config = dict(
    n_layer=10,
    d_model=256,
    n_head=8,
    n_kv_head=8,
    head_dim=32,
    d_mlp=1024,
    vocab_size=6983,
    activation='tanh_gelu',
    norm='layernorm',
    norm_place='pre',
    norm_eps=1e-06,
    positions='rope',
    rope_base=10000.0,
    rope_fraction=0.25,
    qk_norm=True,
    attn_scale=0.177,
    bias='none',
    tie_embeddings=False,
    parallel_block=True,
    init='uniform',
    init_std_qkv=0.0293,
    init_std_o=0.0,
    init_std_up=0.0293,
    init_std_down=0.0,
    optimizer='soap_variant',
    lr=0.00327,
    lr_mult_up=1.19,
    beta1=0.95,
    beta2=0.95,
    lr_head=0.00958,
    grad_clip=2.0,
    warmup_steps=92,
    schedule='wsd',
    decay_fraction=1.0,
    decay_shape='linear',
    final_lr_fraction=0.02,
    batch_tokens=[65536, 131072, 262144],
    seq_len=256,
    doc_mask=False,
    train_tokens=586800000,
    steps=4695,
    dataset='wikipedia_en',
)
Each number is 128 + 32 x the weight over its row's rms, rounded and kept within 0 to 255. Layers, rows and columns count from 0. Numbers have three digits each. The size before them is the row's rms in percent of the matrix's.

# up: layer 7 MLP up, 1024x256, rms 0.146, rows 576-675, columns 128-191
# down: layer 7 MLP down (transposed), 1024x256, rms 0.133, rows 576-675, columns 128-191
up576 102:157152110118111097136130148158127115083131125093094163084114109136105143087101129132053029167101119074142127144164161093140132099120171143166136133102095137112191091162155221128095150123135101
down576 109:114128186146142174170145120147080073122123051091144166100069079105090138110092152129098207146144145096148095175118202133118113123078109152108107097143112148121159093157135126076148180152106115
up577 112:094132181145164164147156115147136131089073077104155083114107155147114148128176117045110125221187114129159158122094122117079174088135120057084155173146148077195081112138147121158063165068139155
down577 110:134159150128139137171109119108148093126114124101119165092127115077128167151201118080104060151145106096154163138127114163144107101074127096100125102082127176194127099105148130146153150188088073
up578 096:092170101112100116116106117128185092093139085141121157121180112157113106129138143115129117113122135158172148117096132140101146068116169126148165120119166194075110087160190160132094105110133124
down578 092:155138181138175115151134143160138083156101181119140095103124184088094174101160126176116098170152067137128080123155136088144146078145086088115117181151081114143139129129073127143185086121127134
up579 113:068099110106133141105109158142069175147100160109108109085136157170119190127126082148128155157143160098114163127182094170149169086126126138164094150119115127085106120146128134160111162132151101
down579 119:073158120043092173078107141126101141179071130133154060096085181152136113126129118125137112158079053115090130130158116096151142102161101079152108106162075067120084160141116088147137149102169174
up580 101:060129141171141127147086098140160157141166141122129116104121109120133121098131106105082147152104110103107159122117089184135105163087125127156130162124061175098146129161139157194156153121142131
down580 096:071112181146137138128079151190186135147060148109120119117097122169156140116149122165141098145116128179064175150127098114114145139158112147081135124125153124161137169174133137147108124084165179
up581 102:112092083123162156155143143126089157147060102145114146165134117090118093127198160103127127146125170147138134116191094152122141146111131142162112123129127153033126080169090098156124142175109102
down581 102:162076116140192119092123111103153095150137185140142173155105057099097159116102128142152073136097154146105087143150153118119132153170128162126095158072096114112157153129153115111150140139125174
up582 098:160164165174110159099143083117110121057139126089103131141123189140148157124124123064132162123109077073168138095150169099118097110138152087173121156152139156139159116155164137144092153061155151
down582 104:106093139152167118124158082143179135129111063120139105101161113126116111125158124182106119099119117149135089097145085133114145153121064113140140113140155123167148117136186162144123132170089134
up583 096:113145118066114128118116116110125144112108143074123103073134167142077175102190047169122106146094120164093165098106131096081121132166103134142156149158085133122087159128162121119120086081133141
down583 097:121117159154108113104186066132164135152154161148087097168123068121174137130152127092144106178079120119130121136124162109171119163128155098141135137112124139100094133158103190130146135130123137
up584 091:166141133143146139139080181188104178163084168123126118105123154073131102135152109191134132101131118081166140078158129130142128102137147094094119139122081125092108150113133185076101155130124088
down584 090:078097092132127152129187189122106104135052132145167148079186104097107094182152142077129061156134124108154135125096065128043186162095190077176135115133181089121135075142142107113167131149139204
up585 096:055134089123064114162090150173110201102142141104150116147122122146179091088168172100113134164176090142120110136138180074056120113165112124124150078120125156137185128157101145116141113109159084
down585 104:196135155109147125130171145105126135155146180080134161122157180179116077120210165149156142119155181147140109155131161099136142135134158176190094167154191078118143109187113128129163094068152102
up586 106:065109138125088107104090138146159123124156200154111165155158184107107159096150139134072119143151143122177111076165129126110118094100150135069175136145192121140080105099184125125131089143083101
down586 111:127121061119080132073192130142066101164137158135120117154143137162129122098138143092135098118148115107090087182117149084117124106129097119121130143166138108090089154134129060073069106112103113
up587 097:152132097116195153094184154064097155151133163150173123163063198100150108153119115120108100128156145150072149124089087084138123116143170127191094148195151141169168161117131153098175189109076189
down587 094:147083185166073076083139148118127094149161137148135165197120133117200152182161118138114094111087107133118163105129166214113155132106087112131084153130178132060179150179119149133136101147139051
up588 101:149129071075135119122105143126169095100156100184100122084160111103148127134171108121146163068096151067150161077118088137146114080122119142107116083138171114156124203129180199127118161138147161
down588 095:154149115142139086118122171116117100163145097196093111142145135115114097098078130146139141121115137163210077126141117137130123155143113135113117120160125196100155129139077107115143182135145130
up589 107:101166131157129111103139141147123115191151084196113144144140155128118122053149115152134091062162136141114074114121148179062101104162135072148116132109189140121148164146101107108107083189134090
down589 108:071128166136140118145142139130119094157119127155119163150119135093123103047093128117119125133099144162120136145159140161128089092138160066102176058101175113133108133123140070136147128100123066
up590 096:091125074144104152136130153210136130154153159105118133121130134088129139127208103113146137093140151119113155193070090154114066123141125147107113062074110106175107147166119177166143112148135148
down590 087:164102109142113070127107117097134183128160106143110159166091121140209113129053115148131135139131183103127120102201187124136174148125080085185150124109124161105116116161081119098101124086128150
up591 101:114135163093191085126130094132110144176083135047141140086104141108088123156121118111121130117167163108104172137136091107132130119134131127138164105140104136186086115109089116124140176102119080
down591 103:140144093123116116150096146124113115131158074091179153100101108079147137130130097111096167097165146158077172133090173106087067090084111138093113191166171144134063135107136128114120120100153107
up592 098:130092099145145129198127109194125138150140132123089131146128120119163161067151164154095201119120126107129163146111091096119102115118162094096148079140127084160093169137132130115132086127179127
down592 094:127153127129091145132089092119110142152103098111103077142081149170197170119149118097158118138120120131171117127124128201102088156152135099083132183155122138121148186113132133125128083106166165
up593 104:062172143068153142113126224132116196126114137130116123116150098090099160153073133109139164110140111102112105151152164110134126089163112159120134138075150163114173124107103151140106160108167175
down593 106:091125126155184084173163210115079138112145159181133135119123091154129124250072140028113127146112071154085114122170147131104111101100131164115138062147130161110100145074087145112114184151152106
up594 099:112150126150088100185175140183138168163085198105146152133117082115181097183133120130188119184141194116082129091094157130144122180126185167198170140075159110155154032142134158167138112108106135
down594 085:174141134089167105114168084100154085144138141131113144099081115089060190084186124096060169173096094095206127107145105158108148153108120128159096106170119122119125137135151087117132110080095115
up595 100:113184060157172168132167111195142089152108154127163126117141109169128081115082114165149151120121138212123135151033139074143122065201145083090116137118132131156092089162137220144115136116098158
down595 093:191142166144087164147133136121157158143156103115107089202122135124153097144160108117149134141123088092162138248189114158091155165158107104104159081106170124108201107077117099093160105122124129
up596 104:097145177141103171115179123148148189092112127131166142169145100097101046101144137122159091110038132097078092100179184182147135118040157127104117134141091095105083149102086129125165199111163125
down596 103:123064129133188118102127047148039140094101092180135151094123149137155126128166112161154173111146100171208124115121173107114104163111112129171198124054179105099126146163157121088099137137155089
up597 098:139112109080108148131133132087139125100094160159121113055159151121156101151109148191163116148082152112143199109077134177113102135106135071185134149141070082081111119088148178194118107091143102
down597 098:123146128149151100152091100107138097120156199154133115110133042203091107148184089165090172168183089147141161124168110164139168155138110130167082153173158126194125103060121146170135162157137204
up598 102:138157122149129124121077165158178150183114127124116083107148138158093171189164115193120120067092101134134180114112152149115154172140102133071106164091133115170160147090127077100113116155097109
down598 100:090140162143152169186108153072119131114119100109200117133095126104149117124132119173127120105168171216179152193167115138126059115142084108159195152155136114147139134114127160130114193186117160
up599 090:137148101111092081167181075124172198130107135118110168115133183142122147114127154176147175081182079143141149130083143217165183134094184170159173092121155184123132135108147070211152128138151147
down599 095:098143145112167155077151170157126097082148142134161095133147108162129143144117090114104095135071115191140139113097103164029095162137128076131121155103135064097097140143112158057125124140088134
up600 108:133218121115156100142095175156130076130068181133120089194087146177162159166087149152200179150123140092087132009163125150101123143076103108140130147135113134189143115172151107157192107154128092
down600 093:134154143136112111105129176118199112118163144141129111126152162063125076137127138126144135116166111121148101083092099115117163093092133095150086070177073058147134123149168094120174142147129162
up601 100:100120092155175085119119124180131134186133099153140220147098122141114083137149148107167164094078142114095147152124167188137149172094097144159135083046094105123111126159138153103154148100132122
down601 097:147116132146123191148135152149143111166122124111155149104097143101149135140126117130219129091086175131140071152130132139100101118024139122145176155109187117131155068127135065123109147126104149
up602 093:107083151105129141145096175187136187175154115101073105090088128149104070159148106141112171111131082120134098133114165130157116109128117078068081106164098092109132121160105208109116074158081041
down602 095:089159168081120130166159181111140098147152134122096139077123155175196101139157240157114105112081174123167141122165075123093077194144156096173137166121127152173206145151091103161107186176133176
up603 094:147153203077085137132070102122127087201164093158108092158129147034125122070173155106139144129161146192063096095094137155106149143081185156155169133150152176137107131076111096168125131139109095
down603 102:064101140110188102138196117058100162127157122141135140107139145125115083134112149128071147127167098114155135181161133086131107083115138122120121139151136080149169135140104195145136157102126129
up604 100:074210182111120126100141055175175145076135103101144099104162147118127155126115099111168119127164165172179173123142149111160125166145116137109132119053063148149091113127073162103114105106114073
down604 102:176111092131154133105119155100126132122122098137140091116122085075138097104143162130135112071147106207146134081171133142130077135173104129163183100138110097122128150148144093126123145138165083
up605 102:043160163181152161170110180087108127039130089060168157093142107114109097117194169118139175131172123146068114176190135092141162122117181165092136197102166151132157086079081095152117129135133125
down605 101:150160182106160072116105142140127138138119141129149143045121103120136142115129109112165124108106091149086122096133129124102131184072153074110114198102171128127166117173153123097130135165114170
up606 096:124173142123086087092086116145146097121150102076158130123152110090141164126110097101149142105105111170146156112178147145107184189136121182139175105114109126148147097099156149114159144129144158
down606 096:113153123143193110190136118133141154124075158170143135106131125096167148153116148147173110084125095172038106094159174193169160181129133103152151172078095082039098111147138108161126114081114154
up607 095:117120072138100088131103185129162130138113155146137147087108140153131060053135096103145091145213163084132128157169136240127147148122158162117165102101124124160121142111144092107160123057100062
down607 103:104171134105112080144153074138205132114142178170142129084155076099167149143071155065126085108094134131168117155176119101131154131102179138075089132112106110146166148149145156113115099096102055
up608 101:113111117131085101085163131096136160109160144088088172053100136142088090161136120131146147199135093076183134164185120145155127130137158226137188146133165121130105124181147116137107122137133167
down608 097:111124169088116157150099077110121117111120091066116103166110168153024132127096112107159136117113101110196143184137110130143142114132197183108153155134162117120157190169156148147110108152164119
up609 107:168117189086180105124092148170095114159071173130180126157138150122187185128173115083093170082169121147124122166142103158089131093092103119157119114069118144142096132104154104125113132078107144
down609 116:215127131138121098051141116148136091097125178111165161134101185234115140142088147099187162128146129161114153131121087182124160152127118123148107086085101149097111160100098158126130160120094083
up610 100:156106110115070122151208102100130125142152135136179089110204143100114131084116113138130102132168163142193119140132099174101147152080088165183134110166133134091168166102088074158121149098088162
down610 092:128143079106134096134132129143083172127100110150071149148128093182137125134169156122181152102068094147044174126063118118132141162104194120158116121176110182134164162119135182086139181083089147
up611 110:120143168157149129140115079142093090146143166092105136101104144145115128141115152112138079074167153053126068098109077127112076125123091100184038143127116099134101188160137160138129155147085121
down611 097:121134175166072118141141132134068059140142131141119135119182133162073108181116173132094105126100113104138177096135094153114092186185097126147107096114081118125136110121154135125154106128121051
up612 117:149069129183117106059123130134125153101148124108107168119122096135107084110041130163194187090192118116108120149162112152125120157097073132124156150097191096111162125106106107141131088158120158
down612 103:148094118148167122107143120118069160126123160199149159067110195165158160122120127185119125187153116196010140134153191154132142142160163165123113166081153162176098100124127072101116070144118116
up613 090:136113135116130171107128131103127120086148174175143142112131101156052115105163081120119161105109097101067110124130146169094112129138123071104096162148114119137131134129131121119122119202112114
down613 093:167152091081137161100159127127091103115114106159101153139115123063132184174087152133131124083159152127115146155104113105118147165080067095158128130158098151143127121135135078132136141100120126
up614 105:129141136088174119081116145125133075094169160165093125092095188150081102155202090093081078118114119192112108114115173143133207136114151111173152121142126173125165152071140111196138133059135135
down614 099:125106165112158114140081104163188174102154142072127148098111126156140109103127097132066113123095107101094103103097139155109193093107148121090203148145151132127160167105200139206149116080127169
up615 090:087177110127135156118108147198087104102110195090174139124091191110143076180149097097197117097129094154097123106119202149138132114176128106174151138192199143111170143084148084111096136097141118
down615 094:119105147140115102169143173079095150152181154156166151179128136100103119147063099136123255107061123132124108148119111140167123094097127133150188087128113156158099149104127136188168095161081096
up616 100:118167120119138111132116111112158189145143115087075195168125163158150079120148086188098176171118161164176055122117108127155218173139118146134133103104088133146140139079153150086112172223174135
down616 094:155146124128170116106155123190121168170137158092112124139120105069191140124124107163119113097153125124094129115141164132116091139130136105140104155135147123125148131152099105160190116128114090
up617 095:131090114177156128113079108160144079116139123158139143179110112095151161159104135066175140126136192128075138091112167132081116177092149095121119131113095109130083168170164169139169123125059147
down617 096:074143133140104124092175116152240127118067101132094110144148157125082115106141163111163107185162138103098142158139154167121074113130071121109099085130134132171124093157076119077113126149133138
up618 099:147123104126155177175117075090103134158123141158082117115149090177140133136108106191067201142137087114119146165126179110085115152130124170107121134187078086141138069048069185119103139175084184
down618 100:096117138126103205104164113117111131121137120142086135108168166133170124150143144142113100097142096110122138133107131114127140154142100172135101092121094174159119116127067126163099124164112087
up619 104:124137109049144080169183096131118164124107120114132072195088133099142136091164126140125125159145117157124146076177131110134139064153118132137122169155155156173117142130085139103092164102106082
down619 114:084156092092111104168115083124138173138161161155127073145168136124133151124133156107074126115143085146113117107141049101117111171112123141162102118034077100125140183128104213138109196121162200
up620 092:138067130151128141142090124179106105171110114154146111170138172143148126173097145182158132159042163091110076146115137189093150092067129096098127159150110140125134121096104100151101137125140163
down620 103:126188119130104163092115090145125145097111101121148115150096149071120152150107147100160060113157092134156090135117159086205080132120144173160152164176131135124106143125115101102113155098144116
up621 101:095142183113145136064169120140131145189111110119203108117071141175088049128156122080146110128127146125154127146164156122150109111065141154137114119144127119166145190139105177192142152076116105
down621 106:157106152085095168110127094133102099106125146152172128116113098122150114092127158111145144065096185141121096130161097130097134161195109121149086121103114177154108144138148169083087108130136091
up622 088:143130144107099116133152134130109132071072183103107173169157148110048100084129089163119162120095098144104185116153126177134090121161109074129114150143047118046138141093142174162163157125117084
down622 085:149124109145159119140126103160074119112126202111104138197146115121160074126137082150122104166123151176149094113139114127132155150159137133115194154148040127151176078067156148128139157057092063
up623 093:130128111130163171165156139142126129132077195114162083105115164199230161109132112060106152136143172102168172095099128179088152152153174122092099173091120140099129181165092137127101154132114132
down623 087:133139119137156173095100178137131166160163115145115099141145161034138118199131137135163089105150074150146097153169165152122085183104123204166176083093075088127112183072170151080072185138173120
up624 098:130127075151114133138175122111119183127104149107110187119064109114171066130166153126054145155106149146169068159107092135082108123115132106072121136110167129081149137163184132131120177104119129
down624 099:072148129143137072146139130135067141128157149173183169133146084109135094186139137130102087150111139159132112156106116083051106127167090108059086110122134190149131077174102092141129195054171164
up625 099:121085171121128085163159141187144151107125186094099119137106169144108143191134148128133123090180079204155073153144188181164119118112158137112092086104119129171132142146107124133113182153106093
down625 093:139126083081169145125141111063158090088144130082054154099069162097079146163141112131118165140153157139138124083066169141139106092070135113142143142103145125173151120155084089125156154084122061
up626 102:130087166106138142107087124166110157052082166128186148116143135093103133156146124144120190113087140083163081109110124070110176152092134197106182145119135109158141126151100113089119112179067146
down626 113:110104121102121076120128174106125159167169130175119144100163154132090121170173115074105117096118159136157105136161171120094166117177173137139113176149037149114141134107110199164081120107107129
up627 111:201133114170128169127103138079139179177107168125154084152149137175080159160186176116138145099099109122122090105161100098185130077164078118103133136164137132112174124159129145154136114133135128
down627 109:064107217183133099102085103213141166148124150098070184149122112152119142094151093161114135161083112169123151104061122119205169155150111155119086138146087094137179119062159138127110138112165101
up628 097:130154142160155154129105189078138146119154118139133085152170165134143141133089088128080152193156156122123121130162151126128132177075195123127169136179159096108122131113137107127157153046093158
down628 108:151193170117050061109074132040121152116097118150142115134148132116131141146172118147119162134139133068079082125178120156150102152182100133103149143139159165167087099158158178147143102094095067
up629 097:167150152118146116112071138174107109142158129112158103091085174148122007083116170114135164180120156131135137149080122138063132146125158143163139154168155090128176162181059112166168161122108188
down629 102:131092167094141071183176115086109132151113215177076148174117066083201164137119152159120137113139152119107118112150148107163135190104122132146206131180113121126145102170138145140098156128088097
up630 104:094144118075141094200123170128152097090070073153169136081155138145102146117079141148144157143135143164136078137189127119185146134169139086166175148106108110117121069165097119116160156099084128
down630 099:128086179138139124161153074117051143165127121170148073132177098167134147137152113105153119124141147116171156155114091117134130149086153172159110110089122135145088163131077165123145100150078145
up631 098:163109097177133168112169156105100178210147126121158133170122119134159133099079115146075082130148126105093144142119156105080189147099117149161148127147129148145087173186145139107102135097149129
down631 109:126145107152163111090163060116096118079125121139144130180095114097136110159149130131108122088106123126172146095141139134118144110065118127126113103114124131112110152120129117072148138139118160
up632 104:142137191151139119158144188154144146167136121111120093216166198154196154126147107132136120065161155134113088140140165138144139108137153147105200122187143082123192157123147159128098140160146145
down632 091:133134161194140093181138059171153159058122096166141180137136125170104119118120128137099045130108087132098095107139092198190134130126142165099140124112151123130156083188125150085126135130105139
up633 107:131085164139156126126125157169106092095106140085171120143142132069096087170100115193143138123102098137073141085088177148093008115070185128136133175130139137121117163127138082144103114156125134
down633 118:102127107133126157173146133151093112103122183152217098142123138119054146128065171155127159121087178093081156100147073165183147119165136079100131138146116105149167094134155135106171153168143129
up634 103:099109091132098121180132101162108165140150175158147126069188178066092144132102119137098109132164112168091089146145124147136089148063141210165117139145096130154141106140124156103113163085114112
down634 098:129103101136096167202118118151180094167067089094173111139124202181111110082151155129123093133118118090114087156125135162081145158114135148125110144170155107123111161163130071116125116145154121
up635 104:107108125179152137101157147160132115156086135048222132120138064165156072157140168067120084164095158137158132151107142156115148178139166143094118158178106071161156098103111142090133157174125175
down635 113:190112174165147134140179205125098128159119162128119163124162096186178127190100130135125093175100078102219135099141113123125105126113153126175152121147138174129159117152108128156159164121149116
up636 093:172158137091184187120142160120090162119061159126112057141155141183167135145078116141134142106112075207145084136142189154103168178102146149141101146188162159080091085096105095101130175149119145
down636 090:087109148187143108137157169164115074106117162116175197091143097128096113113135107201096135108058127119090199139108122146132120098147133106096140097111137109099149155106133189161160136132141197
up637 098:112119131107101125174158101125148110113165121130140116057055154112140141079125113104132149128181122093118102084161189095116141179140134123099092227120139127155193123110121112065069075127083062
down637 100:131086174098133092181147133150087107148140139079121118105082083076142098122137115115149158134145127180142097139102163112134126115141083144133119066092135092141059145125113130172123139135154126
up638 101:153131111158124132162121070106115155111127080225181079124154119175123129167182143121180148136132171080060163186137131181110081207104153104113066122173192143073145130070172084163107086177136151
down638 100:115115088110097144089089111108088122145167137109089175095172087152172115132115166089118103175228150087143146168141148133169164163135120136150173167119136110117070139158154097072118160102085134
up639 094:109118143134122174116125084102166157113142071163103092175145130134127140143188201127139144129101086140137180072155122111089107110153083138178126144097072181153147151081112128140186165097150114
down639 097:165221086159123146132150223140192024125157093111119137086058097126121072079115135115096109169168094144132126145116152053187064134190163144176165110183178112071123099153130123118093039101130135
up640 099:155143148145156163140148124153144145135137152151068094120154157062099086101123156136109180085118123147201125113136130133087134149127148128141188130103097115133095161140132140087144113108083105
down640 100:104157123132146164120097157131132142098127089181134126129113125099158091129162150119141136137103125090134159074109087153069165139133074113182104121099188205087147160125149155110153115174129122
up641 098:141143121151142089130099104124115151099168152167174093182125109083130142116204139104159126039074151115123149114124084146194135140132114127176178107099161117138079104161099124135180192112145153
down641 097:111172069142092094178145072097118111133124185110122144097134149107100138146113158115106120153146095135124069124134087114108175149109184082173145071117136069120129162137092133166128160094141106
up642 094:127152116123112126098126121116144158161166100164148125086184100078108185109136145120135146126121140135059186105098075155156062151130067165146129063089056161138091138147137162077088099093124079
down642 099:145133121126157100174144114120114135114106110137102201084154123182131126179132112130133141094127135113152086104162138099138161141124126142142163130139094134098075176153160058093069173199107104
up643 107:139084131091140154088148167116094093111151155179146089092186114139120144088090079141073131102098180159101178114133121086170199114117230192161145069157165142045125145149106159082148073142157125
down643 103:202084143125142106105143091096113148135115122111146119137135148131170141095121131160106129146161113114159166165085141158083075163110075134169150106110129151137159173152129094143142082124112069
up644 100:085082170104121118107132134115093108155122138162138144137106042144171075069114140128170104066095096101131132122130201148076069146110137169130137202107122128136136123082130166149161120143137161
down644 097:191082143154131178139156134110108133162147130166104101119153145104126161126128151145178188140147123163167110084095064107094153157113152084180124137189130093051116067075124143123153111134091112
up645 094:139182137173120096084123180162097200150142140123087111185125102107139145062162133128131077132152150100076112135152060092094155158177130157207139107060101130143156056142136130151065087114123114
down645 092:093171142128128101174089138118070153135108087091121131122176100136116101114064040086136152078085188138175101152116135121124130105102142042086105169063105101145108159171139168117174106104100122
up646 101:069125056173117102124110106106136104122162055106074114134113121135189161162134103183133139133141123145150125139134129165144124176121087136159108061141162103072128094093149147125095145082121178
down646 091:165090150126125151186140117067090147143101085132111131150117162106147076102107127148150169125108178128121112076116103146169153115136160105135163090195147153046126136162130151129129109148145102
up647 100:138110147163114147175178146117140076068113135163110213153116167099113107166110063077135130113112165155147073183088136174102195156100113089194142168184119168131126062111112118163118075109135197
down647 093:117125114148092103134190139208039237101100119093082152108143129101123068167104171073081113091142090127164104117117127097119094101127103158141163125089101165136116145138064180152080045111130145
up648 099:135130181112097157069134046165150176139139135131132132126167187143125138122138078099104144114172160101132156152176146120074127148138072138135084128075118046094113133167115140082132140146151090
down648 103:167153118071140132084058154137133160144198097142115117136103188152057130120116137167102152113133141104097130111095113143102098126176140086126113179154143119161165098147145077129154094114177072
up649 094:133115115152165106137099085208089096101184069104153150118142136132122125125182127106112109109138124142170113127116146096129190141134136138107095111151110175100178161157102138116158132136130115
down649 100:136135143127142130140085162057136173091174115168125104086148125092120065180102079123156152137146142108084108138149087155185139141150117129123120114168143133163121101106137093116187098048102137
up650 108:096123099123120134154126133178147124100143172134172146115109073129082126110143099131105171111155155171170156183147090115143091127123180123143114115157100120106144133096082105158166135101135148
down650 103:175142127148075073145156133120126147138096092130141182107172187129178096142092139135142142052123179152118168181089135144121139157108168139129082178082116169077094186088097117146097090148085112
up651 105:093127062130177139149142121143138156100137124138172146123112159144134095106113157158127073115134197146116137077155121079130153152181152133130205175119101131147149151145169132121126061137099131
down651 103:159136132142153098120092198141196124135118112096186129120147112102109149117096197127175094073113117110142171117155132151130205165137143140141123097114145192088143098106085169107189157124114128
up652 097:112128142098098142100127079129158167121131141098154099155174066143086170063116130181147114126108146133105189136137121138152135093123099088131147149155146126182181055085079076120137168153089107
down652 099:130135175053052092154160142066117109089114135089123121134126107104067100114145155044171157184119143153163184086143173102138119142098107158124108136180115095112141066172094123132205158135160105
up653 098:104075157105144167125138105099115157057094092125152101067114158145119154138178093149146066097121092082125124127183156111169147097098074210110145092120139125126117130090133128112136127063109180
down653 096:128156148153065141141082125108112101128077184144195132154168102096158176095159106102183066113141076172105182164114144114119086138100107106093161143139119165095131085149141163086181151083175166
up654 098:134104115120112127116104107092088153171138170165130119140120149093099106130125139150141163151147146185091171134065147122149150126132160112139207069132107146155075119138108143091131131057092077
down654 105:138170131115114079111119139141127106079159096136135122116161101135116137144181186090136110138080108061128163128125107203083098171137110109082095166131157120156167133106167145138121122094171108
up655 101:114146130152115133101109125156123134225178135201157122195151157139077138170086108156146160115148197160092103166122144121135120084114107118138121063151150149109142144176157155156101157080116079
down655 099:117121213148078121147119183138057077124104162149190113119101155125077173069121126121085100211107117117096128136170057046160146116177160155148114145136112129112093118159137206132177134096133142
up656 099:107158087145140181077090126092099137130165084139140085129126159154166145105199159071112137117126130100133101167120092051121131182137160149190064121115114117173110101029156094146103149107108152
down656 100:102154104153108210131154132124184072144154127136099125085075118160202202147145183121163120157130175147098122140107161142181129106165084063143121057162170150114109172086151158142124137133140150
up657 101:107165169101178101100117142159146103104209129147114121144167171089081174147106134116114113082103124153084166145124130125132145184191178153143087155164194105113100149154119153153100152199142165
down657 099:168090146151108098135185147098107102111148164126114083053126212134181073179186155144058161161176120143111129164087085172151092126150163152160137087116120194128164096122150100098165121117131142
up658 106:128131149138121116188113186149150134131105136122186057162142140135125151089148141142192154138088130172061152106095148182149115183161117208175179175080139139198155080163099169155117204116124147
down658 091:097128157105124147154125141141141155075100124145107130183104116186130167171088159132095118123094157088101113246161123137095186109141093125119080109123191117154130164155124051161130128109150135
up659 093:110155160108128086099146108092153118104128137142111142207088149099119104110132141120152118126119108141120122177169120125108167151150156113094146140169061115091153101113148138091128155111113132
down659 098:122159072076129134099119146171125146128131146150106147135155170180088138146091145117158162173101112125168078127088142094134147145162072109158107178114154136161078101142142099120178123112098163
up660 098:111122156084055154139127156138064083104079112097153137127172096133167134124078119092190174117089103118107108146107165149136145165121119106116141095148148128123154159182140182107138157125160102
down660 100:068111106153146117098114098085137135118079104147153162105159107147092135096165088142150177157165132101105069103096087161114159099137170091130090156122106131126086130093100104129166119086190107
up661 093:117162164103157108114190123166100147141107198156118151096079137118142173087137155113119160117086169150166150125102143121120144124081141130116145157067052167132129111123138141134087140128116147
down661 097:138174150137111121106111047220024120138160115128139084136071129108160080143162099133154119142146112183095104100135098122139137140167164091153117145178072146136088165117101109175126062133194155
up662 101:208107104157152088139154101151157144051211114155122114115136088168109132125132150122133164066074163128116171168157054161151092186090141129144117129168117146086212115182161157171145179156108116
down662 097:145150110136130210115103177070193149116000117137092183150095140148095113150128061151131140062207122181089143200108101105082101100123144107158137162122104167171081117108085134139109114096201135
up663 102:127145142131173114113121102157115186149082169119144100167151098148089166145136106137122144068108107158136100166082178130104162115199166157171149128100104186122158172128131144206082170099147142
down663 098:158111131111154120163094176135129133127111137175150149109168100129156117126155168156167160145172121124104134173110121124102099123168127152123151131134115170152129133107138108213169131164169121
up664 095:085079180129130125188071168087142171158135174071180089208084137122152140213144151152072102084121154143117113140115070137093108129160078103083089081115134178151083170068131126095132099132078106
down664 088:109100152181182173163148096157158103132123049143150184128163141163106111079075134120129137148146111106196188151129143100165101078167158137149145166090153133149171110149154131111093080087146102
up665 096:116149151170130124145112087155092159136163166101058136084082074114133124137162093125080168145118110153093155170122174113137080203161180145142158123183114090102123103161150143106190165181112146
down665 096:173040118052073149137107142111130122132141138147145155103124145125181155122135145115100141120143157142112174056076192135122125088149151165064123111108124157191237130107117118122083124120190084
up666 104:094107084191100132125124155102109116090102129096223146097064137135092101147136140088123225031144127154173141117143091130153099134145127122120167183122111129130151137121140094142122126176107202
down666 100:076150126151146140110125134137105133164130154120044078155153116144206134148133109121170136102110132146156085120067150162135164103094119145109110087111155118152158168194167157118079127145182098
up667 105:149154130169085124129172165110116149121144139122113158150101102178106103143083142145119144107181142203075084140166055135070142128154102102117136136128113092189138113132115160093127143091114101
down667 107:143117086089097161176117169070135124146116117165082122117117140093132135138107105195088113101142130153135081135228128151150150097142115072145168138127077085152129109138163078127128093124092074
up668 102:155087119143110094131097092112106136097145141140097103138066154130202169110148067106177084113180126192129189098127121137101132150122124149108119107117132165092144097159129133153110116135129154
down668 104:106195135117109081064159118154103097141168097136155143129083088166091151081137110200073129087142113139151079098193099109135138120093083119116094094089111110160128079149114138083140152089095112
up669 102:086131096107132077100139103182177137133159054121101164075118124155133102135129149134119126134084127087129127164174114087131111178126164064136180123187120182056135152179111089106152150127153089
down669 101:162151090160119145133071133152213089169102099148101117138184120163099134153136091117124052107098140178108158161115140122114123105123154124087178151028123141083128132128126121129145147138150134
up670 104:126106168149138108148131218152160128099091143155111073108129075059136133129086103108116067098096172122151162148214130047143167115159142125128138126149159046104174142172085091162184163167102055
down670 112:107072168117135177110188168186142110157094113111111081144100121108154181134153071118135095084092176123067093114171096115123168146121126114121076053138121159231157190101165125128107122127048112
up671 101:078125161136069108163127123116177111157162104118113135078098178139143079130144139062114179158127104130173111075153181154089097167113140163137164121131158111162113137161151130144127079122188178
down671 091:095170150065108130145176149142152140124080091116059129121193140099105132110138142104042090185109135144127132142087092142094117127118146166128173091109128140100139158099117134123147129123158114
up672 107:097185153098157150163126093188141107134169113171150147130094091149133139154137111112097076076108131095119131159148111088194149101124123154125147079125152104071116124135106131209103116138047116
down672 108:142112139134167152114252123108129085201173141196101107181152123107163138154140148186094093128096170137124102152168071116118142134129117147120067152134105131118136141156154143175153141123107063
up673 103:185119204137140099169122135132109098204141150198141090091104080149204141143127190079109162114176147203128155153095071226130135163121129119138152120108147119111084129110154103150153165139162110
down673 092:144082176148139111120160075169132175177095109138155121066102175184106140133179188132103132145118095100096146153084126160130129141112160146135182119111047149099134182130085206103068101162062142
up674 103:120155108172156125106114149173179124085127151119100104117134074107176118154144126105137084121130106099141105164126075082090099160079124100080193117104187150129167091150143180106137163087098156
down674 115:155117118092163141099114109103132149202169162179104127120055120186150150083139085122042106066164104063150130143112149153094085152116116034122213110122107102128093140093135141135105126134087145
up675 100:154118146122177072135029125087116168166097098137128135155115121104107137167188117066162098107153093114145127081149119154145072148101151178159092125141119125126133143164072165098117158137053099
down675 092:170151160102143157125132135177169111111135152161146140109129103141128157061118187110156220110202065115138119174136126188164169138124079142116117136156085146101146151092109118060110133122119117